config = dict(
    num_hidden_layers=12,
    head_dim=64,
    rope_theta=10000.0,
    attn_scale=0.148,
    extras=['some layers without attention', 'local attention windows', 'shifted keys', 'gated attention', 'value embeddings', 'hashed n-gram embeddings', 'an embedding shortcut', 'skips across layers', 'capped logits'],
    lr_head=0.00522,
    decay_fraction=1.0,
    doc_mask=True,
    train_tokens=176300000,
)
Each number is 500 + 50 x the weight over its row's rms, rounded and kept within 0 to 999. Layers, rows and columns count from 0. Numbers have three digits each. The size before them is the row's rms in percent of the matrix's.

# o: layer 4 attention output (transposed), 256x256, rms 0.131, rows 81-127, columns 0-127
# v: layer 4 attention value, 256x256, rms 0.144, rows 82-127, columns 0-127
# q: layer 4 attention query, 256x256, rms 0.115, rows 128-133, columns 0-127
# k: layer 4 attention key, 256x256, rms 0.116, rows 128-133, columns 0-127
o81 106:460491414447430548504496448505554519531535562378468516401556576598511479528488513472447497479465553520466492567488445495488464555457545402561587401556482515516487552497518462448562476470476585519576471470496561544483460490466493486503495533552501549645586468481467478433523444497503498553502512387495477496404490505518467499439574514522592509565511508539432554472542476511471466534501
v82 104:541531544480467528509480513430473502410542508413527456581507515594490509464453429506477481489518471448473586462435574461450496586405537577551428518533467513481545407478517497472496545438404572416502543480436450503378504499517471463499443561574475423470615449440489510534440503670490555505526520482427494595516482534503560584465574530625514468492638488481546446562503459506463563432440
o82 105:472470477412484489372483523551445526507595574540578549397570515575531561539468399530480391504528521537440505477468498460502422534537507485458481527547488448428536532589498468480438507448460469585594445499461597513579420533401605542573542466480570518521407461603543453503451538379534617497588553448533505487534515463537477502533465487527406436444401473473379497480454486448480534527498
v83 117:512492474514565533537480516480487467513554575468535535633481469434471444595499511468608558481485534505460457567564489556530578568392560470469497513493488522445514559407522499471457445514554447521542469515480500402618595514508585523541488493489535480485556517509535465489514494527531428502461378508473499439527447534460671549481441559490474444420493474482435507421565437509473474537570
o83 106:510484418525443480513581431436456408502526475421493546553467560625542502571477548394470483579516547473488544520401561390507435494469498536506494430444466599521558448468507485485517477528459559394426565488569516636533489485534453502492502428534521483497444504428512475443404471442578553466491467478533472503480463530542463483544472480443552529500527517497523531579501545586498454544560
v84 104:524503449491486498590534466522499512483439649593462608584489434506534424471539623441563500473464526544423509491522498568491555440479489464525517503467481493481558554573367526466464546449529500475504477458510552560470473530528476573565531488577517485549392565475523497529504463439480400344520479527574499523436592518420488489586511484507381516491487466419460397479391570532534563438455
o84 102:515546562463570502436416498496456522534440517432442554462475434416487576528528477547510546546498454557480480559505455375491426428518495499466501597488516536401450485514542518531531501551477518569471488525456559498454471488486584590501539508553386477538435470514396459501480552531514421541531474543544476502503519470543587545519524598448508519510481457432377585506438504504530558531427
v85 104:429537486493546457476484498491492481527522531572442487527426543501450447604452450447507538534441476560491441507483478503513545545495510536613510512480436422520422476488515491394416522544543463513525523450503458514535504529503585545536492477437436439502555528521497476489522498524549549434420522512567594431431490460576536553519546483426481569529495507510442490491558495526516554473502
o85 105:499535430462545517534531449568508432518533516436549520376560519419462611492556466497570592544400526503382590473521514465451524535370476594544433570526514525415509518510507578482540559570496527478431553487620596507542563390535488540522541452427514527413452446465549564455536583436433364529452513458542478446467423476559532492462527499436492465443482387531554440430521476485495502511443
v86 107:446503508506548469515571551465517524593530537486601542415513465430398418466537372460518565458485476483517498546430476417507482568549587503459426505588474474528432460534477427515403473554455578602513573541648520406565491589552502491426475526471535587439515534443457496606429433457469506485432531503510464545489509539453485509440461483507577568591416464480522524511436546460497500533514
o86 114:397564474550466477479516450648491435508453500491412545456456423528515471501502574470491480593526494491577482538504493500463425360569508463490549468440587526485474435474546543587499519518524490463459543447464499495504505535569523517609518477492372494509565468642555446449609550547450500491525536511539512612451421440522572485524477409596507484454586490494502474427492563563498488547483
v87 103:514408439537498479551450497501499605499457527486554505501562444513606470474548470479628498513491618524391473478449533427488518427488443425565505562535439551492441502493485532510482471505466484545575513494525521474567482466438456423514521555540443453512457480485502409537560492478514473526502401516497495564549501519464533517588352514579440444571532465466400528532514495432463565493406
o87 106:605541538573457469521522511519488479447531591490422548515435551569441474525523498475407483466541466577592544509431438525567471516567576444565516359496606454504468509528439489511412449552574561444437393450456564512491495584458515583533551516516341527501599491553533436584492442461510580530489559459451443464511555495564493531589493514527522506414505507495482467559462553538534489487570
v88 110:493494552500551549496409399452439506505499504378515528489499507472535538420476525572497400559495424506545581402467442520490520474487624481530450469511493491454480537491437440519489483455560541545414524454553569553485433558468555501515615536559472524536494524506494506468456439473549465437537542476488406476453531520429565576587490465512473412463422463449550468521510471457444542562512
o88 108:426436452487508499428477453524493586456479497477482539545488480486546517535530537526474520439497472473465392595498463450449418503451566558537455504376463612564461461395542527557508476349424474546529462520552602494564506430556485527548441509448515513530464483475562476436512448498486435626547567465579553518520506500606450551473618513536490522540537434592470491508557477458513488580548
v89 101:455483535545525493594454484471480496546494473501489462443411603455507589501578455575544508453475513533565521427410444503522430496455437511464484485516431512503573420531520552410513461453508518464496571322402540511575438472417533504475428486529542568575538520370448513468497594499488491523441524545487481448441565499477435455533486495472533506531456471582530478496461580488556528576493
o89 100:429459458521481381490459475490518452407525499455455553511500483501413528429484534480417504454402520518495545518491540504475484456494471455477577510431518621452492428468477433490534432592546461534456526485550598514419525490500383340496441517516453543419538483517501420534514575535508486451503568459468540547519444516515422515496545459517501497495546500438455420434566510504504476531558
v90 133:476415399515529499544573472596514559491502502541506615546439508551573380456543677563535523559505501559514470484530538524459450432540548537477450558503480447507463473449431531515392457444452539518513495487534496537552436442482533513535504487578525518616459473430559522501415597467473577457556508544541505504442496480513389502484528579479523619431481488559536517527423584454500538497491
o90 124:523517531475524436504563481447523454545361502410416620501559574548496526505487518445504517465579476510484446459401457483487520550499562494559506465473531470479431508569494478532538528504523507607497430475586531472454489518617429502472489507538439554449545547571460396506538385454537473500511479449491555504480522531524544560396465495478485492410487511424506566479473527505383529541398
v91 117:535501484512414504534447503484571605489528515501551442449641537544380480432539390397410525514462490488445493443553492507458509509520449533518513546468432523520484443560495544428468455500510511499470514436417467510387503508447539469439555508498528466429475527383506482492412528554453555457457509411352512477509613445443498487505508463455511454522622492481572564496469585540394528493478
o91 114:506490512517551497451465513515524537501458485587472465530357446506477503525546490505496467503493441486547588437549518545427585570531481498533471414489477422478595442455467510555561529440581496434487559584554460446582576485574572513590515512509496539515540421614450488519552514511500511435432503494488546457444474474499605541562477464503576429524411533525437417452506410465519518520485
v92 116:479515463526529483490491497443458424410421416566582541441552527509469457607447536409507560437469587558527518446545503449510475489505487447385459467518525490582437536533410593480522582444525496537458549482467536467458591593611518478496591481507499482557421518543498510507586442445498513530557479419524458534588507537510487519517564375534546501484411430519494471423507405522435492476600
o92 118:459555471500548449461490523490514514483440441537445488559504478510441467478482463497617496577517449482399521453526499519480488599509482497539485584439534546506458435520507496387476432485457449441481562457435552539470485520476534521544510554498390548581392415387474450513428452460487536459504536514430593445442485483571510552446438610469396503518422443545421473515465490448497566463443
v93 117:516457474559465442484500467595546404483585423461518502472522479485524425445407563557473448546459470500471540480504619537539492512540512620467484501504490517510486575382531542516418525458477531527511479519515519490439473449573521508454473540462485504544589449486457513595395473481523496541473465506555474504432446431518484417433512481505532529464597540559475514564457481426473397511535
o93 112:458489430404526482523446568526566540462508568557431488450467485555495509432517472397588521528555456550445448421457453564516536562439491528512482363480579404526598544563515476526546482515531469464550472404472451413488606459467458417502478485504459473486495566505600490501541350438557549569530468427479540411485561531416537474505475453428428441539531526519504517434449498532445491463550
v94 119:630455510530467519562569463556552508494456497584554525403480511544471440537527593536563499488538526549447405550490426498486478409578532425477481408512494500559562539502457536519487453477602467551551591434513492491523485477514565535522496518473523518612499442543577445461547491578462488425498517382574527483456523441512508434472516519522532516501515552474515480422471560516536503420428
o94 113:494493524498572578530558573543528445418460582436479458424521500426521465429414546513440483483504460520498548450520513487549546499435573583418504435549482534440519513549484545472564471583504464448482563530595472534480481528511462525475482383543493510565512543529483533451608592462529468547524453490497500549444498567541465540498537569483518438469415436461518521524452523542511572485530
v95 114:548461477491401498478521589543458602457461417371507446507527535530513516431524568484415495515547509502486477469462459581492576615420510534523601534474518536542582457463476542489555581441500536517539498644422474477483522432512519471498526402557542519360522513491419509547517518356499454516563475447528566497453500422442515536551418479544488468448597476408487454542472477476453439473544
o95 109:562482566547546473394542476442509485584450507483491565466493524477383385514459445548531527495486426517562543429493525518555581516545456554466351502476471403480516454480430451551480431471491546535501491494482493577428415431459562462431454524547495582482501505528481589557408490437489541480498462538471557508545465497526530509603507482549446391532475420514608571569587504537521543506463
v96 111:532508445446474484512477477497498463488443572441400514462395506546471486593445465463517482492523515619502507425626467515574511553501570569462510584527414513584466397482481418476389507460464505557483508427414563467485504551537475549497406463464497499548449514489503571511530435531447535513424506457459522474434571503440614591622542476477414494512519501494539475465524467551483559518444
o96 112:523539505471505492483481570552522399539512438507531567466604433622478521545487477395500398452453498499441470499603489422457498542499464488530538522425477469445453555455509472532542495443554552554394556504524520536563554495513589417515569545516466505524488433497485535476557578523514553539537481593502445464474504507547594567463461416496425508502506478412486455491453439463471591531513
v97 101:561563525454411403484458455556401506464540545461500472507493553501508469533473483438395463564564486468553542447483474460420452500459468611463558521442525585504471555490473603570594481483409537519532563494436438477504470534531448521545534544629461426525485523389430454527522524549477515365555525554437535489543499477411470503487522517525443450490414455529480432545480446598457519415545
o97 104:532453461484592493522473440405535557550569552513586626512570555444452550535548527562467470529508508502481535473571510481511494569519431599533548484521507440482481599518521422423491380436518621575501478499516595491479592533498407496572441514483535550474419561520497522500481463537559551536445540525458578511508593501515382512503519487542553648577420571466543429538417503455526509389484
v98 118:494484580503544458480449412490590440467521521563519487506390505440479507543479483627518485481520501561509433502538477456473495549475487396469508477572512546458512443546419477478450495557630469403626494540600555447497540503515515479458453528383565501482517381610474501471611510575487351541492412502554454479481516489414483504443539562493416503540543539512413513536539487460535506466476
o98 106:500457464543507551625511561447449555413508496486492454601459536543475481530551504418521437483519626535480519517609530443513512415470468669545491543582529562463422520492493544590512561522384490445438572519450519494531529528541526398479488538503553433440579475450440497480473540575446535455577541559552505491571435556481432566564464478490527468367498572531461475465575526492520390471553
v99 110:445470492465441623465556457487491444576487490456492433451513433433502446520517455449527490539499482521530464435484563361503403448472539559512460523441605456482530538550451464528472550571428530484449415495426498536436504509499513460453436529516507549569485563431437630458484544513520604510532527505459394543521436521500530472462497518487471340466420479528447508491536489464532513519519
o99 104:484505536494493559439478526491509466468498529527493506552432554544548553460562559464406339502570572502465404519545595505477507579552495437434445515496511486475638451459401427501504512456460559492521472463494482555501504422433493483495587526514579552536564559520493581436448552448501462522521515462460477547480488482519491455465600558501551544440607452478470409519453601513522505447563
v100 114:541610483527527500524454576526511480508456563526482560621493430502431538482504460560514520532586499509518418523462473496483501588419516454489484482481465389536583480531459442528455556443420500550436527501559425369486536463491479498560408398435523497540484495445466529555524510548532579464539537468432523506514528512489568577580510459557585570525541457440459510463531470604467567483486
o100 109:520519499585465488521444513616558469575481491451566535525548573566546622575565472494448469522424539585511598517432535543599437479587523491561519548481491468463437519550490553455476417544485473519539426467491377564428521528524575457547518454481488460433505423488521386509549472516468530542470497449493481485465516458554504526457506552445513558551462469533495470501440486455524537502537
v101 113:535422537451611480509548487501524591546541466533473579525493492561475500474522579518444569528539534559474467472510542466453475567507533540468574552510482480555505478473439485477467594459588436486524518611482551505531504518565550482421540466530584466500464401476510440461473530406427539441506400556577531460502525436518512502499501506448589460426587395519513467489400487456478509567498
o101 113:509473534532521491459515479487508494509393567523521521523581546457437462483469508451487542400484576508511580470492491505486525474441461555541546509514589481499506506555521497532509586453467423507477517503513570514516402516497474463493513487516437559469538514446433484469515428497522511523434496544471485514497456581561509464462590457595433528468457465431549439498573476402611432564509
v102 111:599488517581511495592449495479600429448504454605531484470456544594511419481507613386535607430519503468523463538450529581535572544469513391412473515458462522460517497449530483509454447445443561596468505529519452512487495505551498529485508472468492512486489480448450488561466508438576486473541489585584490474508491447561433447470555530543618536526557528541416502490485465541589561534537
o102 111:441456533525484521551486541445532536500506485512451567472565472532555448473451481491468448511435445528455514526373472524534377468486567418518524440459522517489493441593474523519436553612436512618515384507508585505474437480500552541475554502516431430490451553476501498514534478488548447488451526465421518479488523585532477426422543507511454435545468457540448485579446531418459573413434
v103 097:534447449542501617506428496454503592414561505503468549545476523569544492486484533425509508418418522429524551458586538480501568585454438381516504509434456494511484528547542432381546447509588367491551443463456451507570517508461482421534561449550490542446486567538479454597493477341447378567511500516523503561583541501459537548564443485590454465534518522428526461515463524489473543456539
o103 105:496499400522504426453523503534500518582457551568495412495629453412505494554528433612487471597494440567521484405484483456562541434559454438550518558516583447483490499482534456484433566510559599509410488572446615618492466452522460540447498615544518498509519510457422527436429465572448397486527492533472522426430468500580504494626558553517558435476474499474573508551514463535500542459462
v104 104:499428497464477502501491408517476515524554521478583455393538473599412504510562527444516489508500457552661476494409605430457402476519421386500495499499534491470388517512494527530489545494515491504586454468373531493391468541450487531582469550433401540498499528479501507470551474593444538500507598488436536431516573443548472457475435447522477564507438457486529520522529464554553588473452
o104 101:520547437493549507519533511551523443485436498579474464512497548518479480444512486578443562443505443581429549490507529515395552458472383529393461456519380592577493476583495507410459549389500572484502524481575488443445489570565473521550466447531586500443365518498526479477546566518384445578466576637467525503604584550452469397444568609454547449446557519479454519542517521422521548474502
v105 117:556470546451461521566450481455409447465458536503565608550512560485594493464493466573541447473442444550481485466544484444543568569487542449468475565488546527519548530586427532537494448459497509464532457469497490521401481433557422501450492495549572531526478436436415476516457580565493500480484495509513462520498578440557470544529576489595453532479558569455445491523529502526507438497495
o105 121:410531477493570459496514471498561581561422535554422453579511449457549516485490525537452656481516451555599486470485534540579465463528528537472456528575456558419420563477540544461521488516495513540566557526461495628514409518467577532542466537517450433567515498469419470468487499411416608522532498487483542595542485516537458569506523528432483470518520425676454494585523451444626461541562
v106 110:487529509442435541425526452479419530510476520470504461525546512546569555551476533576521430540543447556534471474444511420495450453453505453619488541505489512509492424502450536410483477528456508459470535439424545504537514442493518618423481390539387448494531471418383438541509484537518480514480442379469517521443455533519557560466499548568420464510547413517501534512522487448501542430423
o106 109:540475492421496466476639497497531510493472477491519555456426510478443494497499514470617575392473567507505565501603488441398454432475439502567436529536449525534553508535423494522485527433415470449523522582538573502502588472449546489459577602550561509428522432593552545404380579411516503565568546581457514370563519460415459507570555562591503568482439488481450474520523474463544537573530
v107 111:462500555518443474485570545554506524593545452518469546597519432473480504418431446520489494449567452554544543486560421549534501504464523464573401456521552459473577487492433487542460613496477448546523470483425428426505564486472451511501571462627517535490512473529461544581557531530505534554454511497597457552579446618486555526472517378581543530582543490389540533498584441493450449510459
o107 112:482538549456546461457338409516536491445543598515558428430482571522523487525487498492497506520522504512573529519472576536470596542560536563528517492530505538456544501501471536482516483464520480506421490522467518491525542590507566515517507523463498449578441484503520502523488461495506571483482528422367585414429539522491517503576431547489450487585518527590514596463469511558465586461535
v108 099:500481517495463525456599477539473435540495489455432497483598446427515572530450459559449505534513464552475496544450509465541486399490549547541571503560483603526415440504604501603500534508423538464593519472432485536498509442459474435453446548500377460525555451505439525452555454469575498389533465418403472482405553477432531465579556530519474521516545490545499463457503441504496494562394
o108 100:443599491601448523512648492466433559498567451527525550393478572529511457472408606480563508512540507478474554436539468590505542550442575592521507464421493406483565492521556425478512483495463592510555523527532552450514571538495516533537596576420459508506498557499503570526443463501551500462581527543482530493468420514438467543528463536483448519515500494466509486503486610520553498364509
v109 099:484555425521430378484443474565510535493524434521585405511521510435572507548493526439425466510477442428492481517485475451439540547553505470461532524480431481558465565435498595469468547508564460390529556509507514558514542497566439441505520479489596547447594487500501409483456520542489558481514462493481517410552434447571498450469555481480527470534529440462423531490482451619436487532591
o109 101:481569513540569475510476475431527558494451548511618421486494495475573470487453547452547463384424581509481530494548495527453551511429534455433509417539471497582557578676532463514448439525439557470472571541549492452447545541539423532552517492543499463424506511464475539437480405461672574523470545579412520507422458495484428575404471487468473448521509528534457501457574452487494420568502
v110 103:643461527581492513508452538470500383528439514486481475479483483495577588465464435533506498510548432570473535545543669457527411594495499543496514455568507429527531533512467558520535471487541517483482522512515490378516438482538506496476522531479560453556498461486584495526529530601569447481508506469478372486411538487460498498372502508597496525541541556456584558537567545482475508477469
o110 104:524441510611466490449539491533477541445489449464442551472539539508524475518483465493510499511490512514564457492418520506553437486515516565499517438571531542432428451528434483548543453527359464548537461560576641474507571520514515561455489521449419529594569549550537514469559499483553389524609457494486546486579543570477502457456524489468583424479393508498528421543459460457449494496483
v111 096:449497493530505471464591556496527485445432490518418521460529438497520548473479529432538553540477516494422459508553469472471565458521445563474582534431424492605493473504474609467579528434568515470487503430641450429561594495486400444475512416547534535410550500473446503531566397429499538525504413544558523537562512461454506544559456558525468530480495487453514508566490433526424480521502
o111 097:535570506523479479471441465526537480538528431478501545502424418563536473517592516570495419489426496501487478477463451474612473462508485441418460398480512463564538434522594492581503483519511412487502420400466515547584540558451559559511546474507426519548506434593474576470532496569470458433455519496551549403521498398559570469452524418483444531464551507489510561521482544534520562529437
v112 103:509609536449490470511520508541548420559558537399425523532493565485504459592546466481396566475507436493515527509575537549480473556445554458486469511370474553541495561544481452539468434530440482623449528515539495476515449440494589438432474560604513550517548528543447555493484436593554506537462467542484476534482513506510392541501520536480591533583491496476511477491433539425492536454565
o112 105:462469613496405588561498540505521401543544418454494460502654469453497453503494389490512505607474477467453564490474530450482562494483538515500495411555453515518513518521568535495479461469433515534459538486479562483427567450500458417546509531516453490554407490425499511508470567478531441435560569467434501530498604490457535483379462465542425507662505407540532491485502533495465459511463
v113 127:508487557487569454406491452490556539424548440571568506574447591462469439544513484465492434465493507477562443443448543546478449545555448409451540490510481451503462447450455419430495481482553380466462487536417547523519480541561560418477472546506523477523424461568406499444538458512505570521418361525571521446473563508560505444478517494562548516552475539484466465527550523463511454503491
o113 121:474471520549538450557518511448454472443493550468470440437616562488479474462571457470514509486442539545496499523548514498468488501403521483482609531482548475441417480536442530549462527549472537434496533531471594495489577449443436365437455550544470476502531476477504484521529544442506490496444472533528437535430550454410440399520571602467493636476408513416522465483517512471503422397554
v114 114:420497451474552514513513522509378430575468511434465534422488542530488462503517640487564511501498537557529492527493578553496492481446459427576603568453486398452632557379383523558504508515480501551498474451378462522560574433507488420496446470468544531535506476491523509529499356551482517633487437550557554459495436537525538546512479524492521494524445512498454415439441515527495547518450
o114 113:557450539523438476517596520568402433425477479479462370511558498512464514416586469510508555474477432545429488560533482540460488510509609463546423496515510526469504472504492573538534510458517538570502499508512509548406455594512431394432463460590475501590550487544531541497512588407507513445414506510483482630593535490456466483446470495530554468522533535449549484566453632454486443479533
v115 106:470443534518499514609527476544444459557558437527462513544518571516471464493495380560540471566510452528545462478532438478616472501525479471521440475420501496508448597504470450508504530534518486477467424517450463461465436560457529483453460474510490434589496535518467460469427580509496607528518516423529560420517548484537370529604492449461456484495492547416595600383533593551456415498497
o115 104:579453455475464523387542490450496504559569564533539383515516502616435553502545557467500461476430517567425562454458546493447550500480576547460479552448543504512521512420530572477481476488602517458493549533598481483575563488438496484429591452502458534503538476434516479467539423470461448574502497561391528502468595605494557534491495546525495393585514483548390520426495486474507584486432
v116 117:523454465495527517475505428527505556413441484507570526466508517522476535517496473493426517529425430482446455553459476488536462398615540406519490472543488506526418454466547462458465468487605490477553526507420496461568535568588427500531472612461505483571473509616511497511474429578541471543541455457569427491391475496482571471446561456512470436403576583471488560540534510470564392457518
o116 112:500534488446464483504541571523551574512522497519510494449495546530432499541506567509545488458522622493574498587592461533446459440472444571518517459472428579526545508535532471463531536520536459494499535613457461520604480508496471476431509516494597456470577456402475563441567484519459595553537436588507620463535509375507498465423494509558418467513450526549504552470544457546476468466507
v117 113:561578481500473531539401555464505447406410559493566577488480483513545542511518542365528500450488452512470457535529456463471518633531433499490477573486525508550554447581475459508540491503559498501582429471565531447502490520570523456549501397530485464543475586490516435581610465460511464542482521426461611441536553442511568564474478419553394492457585512498385485486455449535484527472555
o117 126:348430420408474552519439514534472532394499513548420486580416466438487464430389511530522441444475501503583459498398567462509446440461442421516549572505501503525512501503491527455355455510543421471409524548520504528540448476531578441430419572465456528424489523410462485474450495505517492540474503532505381525460597481511419532464515639481529524483506514430517498515554512484507400443504
v118 108:473517549414482531490513527486467517542532497470616484460509433434540609511428591615543499469568502487500491556480496545456439427486445491372436460504481514493511537518591578506480542487478504430525478542404517556447521484499542487537564532550503465483445512401472554490552552508471500485508602448538556495590558557476536547499554541434569474463500399476567479496535530559504490533604
o118 111:442464496544567492459464432521567482514437513524414554539413523462511526450539498539510510542524464424576432521529531432530511454434498530539624558574452540457528530474560540510511463532493476469479562401521450458477387403416455518482504483404528550515426500393413583485439559483512399487444474502387553551507475490534533483434413543452532482502484473468370615471541547442507490434519
v119 102:422460547496448572463517591554506430567655562532482371373598437471509491551477485478426458488406456518494608437539556478506539515529410514558500461429502548536530593504510529538518542547456527506424486537511551518468421512431514457488403512551517531507537595392443497462442491549452437473539545468487563459458416481513498476435462560527433452513488496428495465473447503521453526526521
o119 100:541481466507515595534395567423517433585513559652566480483486500571522547452475479507555506580567442536486502495498490553446599523527510480388424479560525552548516588478497486428421484485494530482537512450515463512458443472418492525516551526561544508476421511505534459491503530507560382526506453470510503501448501559537525478507421462431390470526548375499526464555394603446543547501413
v120 104:461528602495545484499448389567512457524520496523450543466542518460562519517466439525451484542487444475563515509410428419573424438482553582496539497607449439465347476568498525470456521454460520448443432451500490534450434507518470548539445563510379579567465415490389548476528596553596478535486598427577548438431602488492458483502479423554475549502509456596496533523489538467567574482453
o120 114:476548441441450519499486577453553505474526517452555510465548478506537560452504501459497455516470576497457452503624537561415566459511566465500469539434515522472499464471469455452488567390524453520537543560623557450406496524412543532474574508414498552490468516516526577547548566526499534596424543468534451454578447538515430481556591565522507497524478469477531508491396538484456480468515
v121 109:369438506440441456481512509581618469492446512561450582475471446508465391497604509447466521489423579501468460461530403467424592441462520535454548513360477453499479506519524435531467504452480478500526545482490501538532593463527470455431534476602574452506517520475465483527482405442606514449522517572457451480543522479435538507564467552553615524487619600537471448508498546549494505548535
o121 102:508590491486530545503614521456449419454503508447501458605540609485456467494493496437480452541529505606471551608554431589585502536447508486462461479514518421477502571532546480492434513490563470476542554491505487528493483422558507510491479555508504428478519507535560559518467459539546441403473519496547529520491546467487514459484436419436498530500479473418580450492519544576488586458448
v122 116:487449570539527486489482485485464486661391590447472481496550436437492489443431425454457477511499407508608537555484411540533493448516497488468524394544529447519474506461426538508532537432499568474447613593499546508451464525494520527506437510446470521461517521454532521558470569594497557499498505410498444507499468442465541496541499471470466441418476492430555562491504408537484467538543
o122 114:439511408515537493434560466501512570451650487575507432516524425427525484545477593506505463420452608518454511511540444494414527513556531494454542494505540497495537536501527516448507429510529606473526518567616507543600491562511554589447561445502515440478468559478529552540511484452542538609439476540433501472520462556445532497458444404529506430518537447585513435572466511510514544493481
v123 110:486533521484532525556481525597493564520513561484545630475523449392529510451536466504474420359488389569470497498525551575450547511491548432542520318446487520468496482441476511585540483549529532434499430459500519453494441490536549538537496564468550445616444462508623527523600485449475438474509504441443527462491499497491461510537537468547500506361520522558545484544556495519533461487512
o123 113:479461584516404565433540590480517475515480516491498541489500442482466571528445421507507496522548597613468584439515582540530456533542448510515454533494404455539451630506354493394488589493496479482492463456510459552484458509468430560396494419537450448425394465532490408392473533540448507495488477467546553457509533494501537484435445555434475600588473541423484567514557417505472572525518
v124 103:568460542521421437513486490460501497431498446542449403355535601474591497519517467412415416510504459575510493489459533465404567511542492532455517525519474508504509361467510570479575435499571510461523437382507502479515438461481530488469527644527543494460550494387502427409413537568429570537416531492454525504460501452535415592488478464481491530509514474464491512532464496463434510514531
o124 108:544607451451500525504532498495493539434538534558459473511443411510452414475476524485551547434518466528557447453503494504452496492466547548453390515400495463513464479412525460489459446530519482533591506572539589505579608511499608560533521521424472549477491485531496452591556548481464520460513521508540531476578356521419485463524554567538509431499488498466496443509431474437591544504482
v125 110:363498544586409525491534516464627495495538483610358447438473474495583557502510493479491550518532543460497561457499569464583536403544553513538626448444468567575507549561572536431473567508486469475545497509514384396589503488475454536539493567553464464450471518567529467491461480439401473523475439576515366563583388489514422522530458498493489525461481550551526442523500501474522469505571
o125 103:511482562538396445480441524491528541544517462478504580416505440515513492518471464464453405504467435488474496506509523445528522596519573525478541517537543429549449508555546355551513514520457487550557527523443521422515546523368455506444517410482490488599496457542551426459421440567501399420462496474500518439576445530571472461589507397504437475516485426481616447486426496445395576469467
v126 117:491607510529413495515453552597571486599513489522473531493544532442542412520350497453489557580488508438425516445476556522603519572450534618540509487461504463493574529535511498591434508523483488492523510469457461430532516462442488620430486540485450501395546569527432560565498425526527565488553488470629537515440484459440561430556575500535558543500546530484440510475500414577525509458516
o126 115:500425501484494498415481602562505557454516479436459469505560553546483503556560500514414446448529551509516525453491541459560414533467442469426447526580418611486601590551479532453522533560521458494584552539568462558463603537514494469559484504414460446525553388495526561487478596503405502505385449543462565563540483471506546446562426418497516517549451424595606465538447562556516543416561
v127 115:597566594575547510465560555412504496534461421440575556421467553466497469482477576470486517586470441492547502483453518546457564518417495513454422469551569578466496572472503455478548456505479536508486392460490538493460552525463601528505517407432511422533509495471408537535584537472484450524430501467571532496401513488554546461504394493413512489481617537470518558475523477498514471585560
o127 110:428508493437537547496545484537566645497507443562465561448579385450530462556564569456468621459513570453446492532407491558466489470499559464509413601521439526526586476531475479558487540524452504551416495482536507565504514467505413468561518571552566505529600512549527546495442572559473395560509470498524486510505538468444594434540588542486617487476424393600480560463441493450478458491543
q128 093:461496472504540517434551423576545523491506481560455507504462488514581492537351544566475384451544514625477550539502539561467503492457484477510527654545457504502576549562526508516463432547497654437527603482528562467576544465497517502383490480515473490418428527467502531502412408511500573499483536483537520514442520533527502509507530530504505530535445485424470500472542454553541562517478
k128 078:554544595480501526499496422488569401404490615549531522580440522440518477468443464537460505532490504606534477499531536477518607495444539471579430491528483443438450510596483462419501539445480402536488472606453426515451480527476522554436522571410454547509408504484455501489444452439539475444505476497516488488550493495469425494561477502480490503478421469483496492408429475525452365562443
q129 094:518582477489573518420571483483537499542506495492424492460586552512451482463519448494578555570547524458546493474461488564455440519421506450476496418552535548513498549468468527534441471521545506514515505537538416501438494424591483525465411540504467497564435494460500471437501533439542459590486477505459393377507517445504560510429585460521488530491516431494487497435511495556518562457558
k129 099:548434467458464502410524486452395490424537465506577543519486503496428532481429492514472559445497489558426479395453553509489433590506478558485553415486547521533536445403552566427529573482510498476450489440550526563499428498478583493499530465471479519597549533530499513416504481458605466492553531474487523474480534486499471473502460438521437459558450605549524494539507465530413487551486
q130 097:517445498467542536625475533504415471560485552490443496553530475547536607494459479521474499502471521387467520509547551467489444391539553504510449648551430400587620515574422492474457437502430559491551425525481570487533429360510538495500489532530458498472460429506494513603412436445470504412531502444506438564441501537479449475512441479503498519490521483495421514472485418495583528419616
k130 087:584536552501527542498482410545475450460529419462502554489575471462486487511457516486447486482499499546505471436553477474428482489587524457555560548517613524527502602422589530500523519428485537495608473502551504585492525484508519516449546542507566571406602551413550475517502503495513513536525502555510597451425354475514457391417478512525457611500393460495560560478491493460441491525428
q131 101:502496433414512528594522413483486489606411517530480392603532574481469497528428444467510568424547462480542453467525592587513572574436513469531509553482529513428480493528531432597521526494448552469493553484487518504528463492514497520478483451540577503461546405431483491571539502571479550485452501531586452450524428471437511447547608481563508477443584534483438482510505461446506421643491
k131 091:513546507470523488564463520471496519547513499502430500521439517504593527531491471528451561493498477411523522567461432435537524449513476493380515459540454583526486494535509500510587475452482567556500553465466428479544486614433538483538505512488596543479489536456533421566473536441518481431529476572473472473536420506464392543435489561467596624528517424463577526566485532384536523482474
q132 109:511486564498500531482587506501501497526502448452454529444539544481535547499619518533406525402463624469505474530508498505604441452525503497477487525576430470508461443543438559474503468457487511447513530511534499460561489489525473371570475478430421502544460467513517541426454504508615450524430549551460475489550452515492487477380471559571476569572464523570439515412411497522470436468544
k132 098:569571550496490520521541494447468439562556394515495444487559490479490492441578506503505476628482477467453453499534627539455508457452533517597471562483447503530503555486617496522408442517451467474466586533532477552446553570484450596455499531501394508522433441503448470498447387563420545557559489462511511514606498507480453482559429486452366493466504498507486501415554533520443439431546
q133 099:551526401549512515509429448587531550506491464515480471520502565483500500560423459503644504488467450499545482431481470518383481506517517489531549430452514599445498577571537428443502441470479530450528538586453498519459561442562492534571601475522539527477466446489446500424481508435500476554519523540433448404559475416491498611447557455496470452407554432535504428529503552565501500355509
k133 093:490467535565498492531525519479545584463445563448427501460473504601494387462530423565480479464538487529461542556487532598516593503527536516533554529536533581562485452439467514440412543558518533530550466418494553527499490501531608537462522480512482540466536504428586462567369470536597507526444440566519511416508529465522457481488536603452435483496368527598500426535577501421520517513541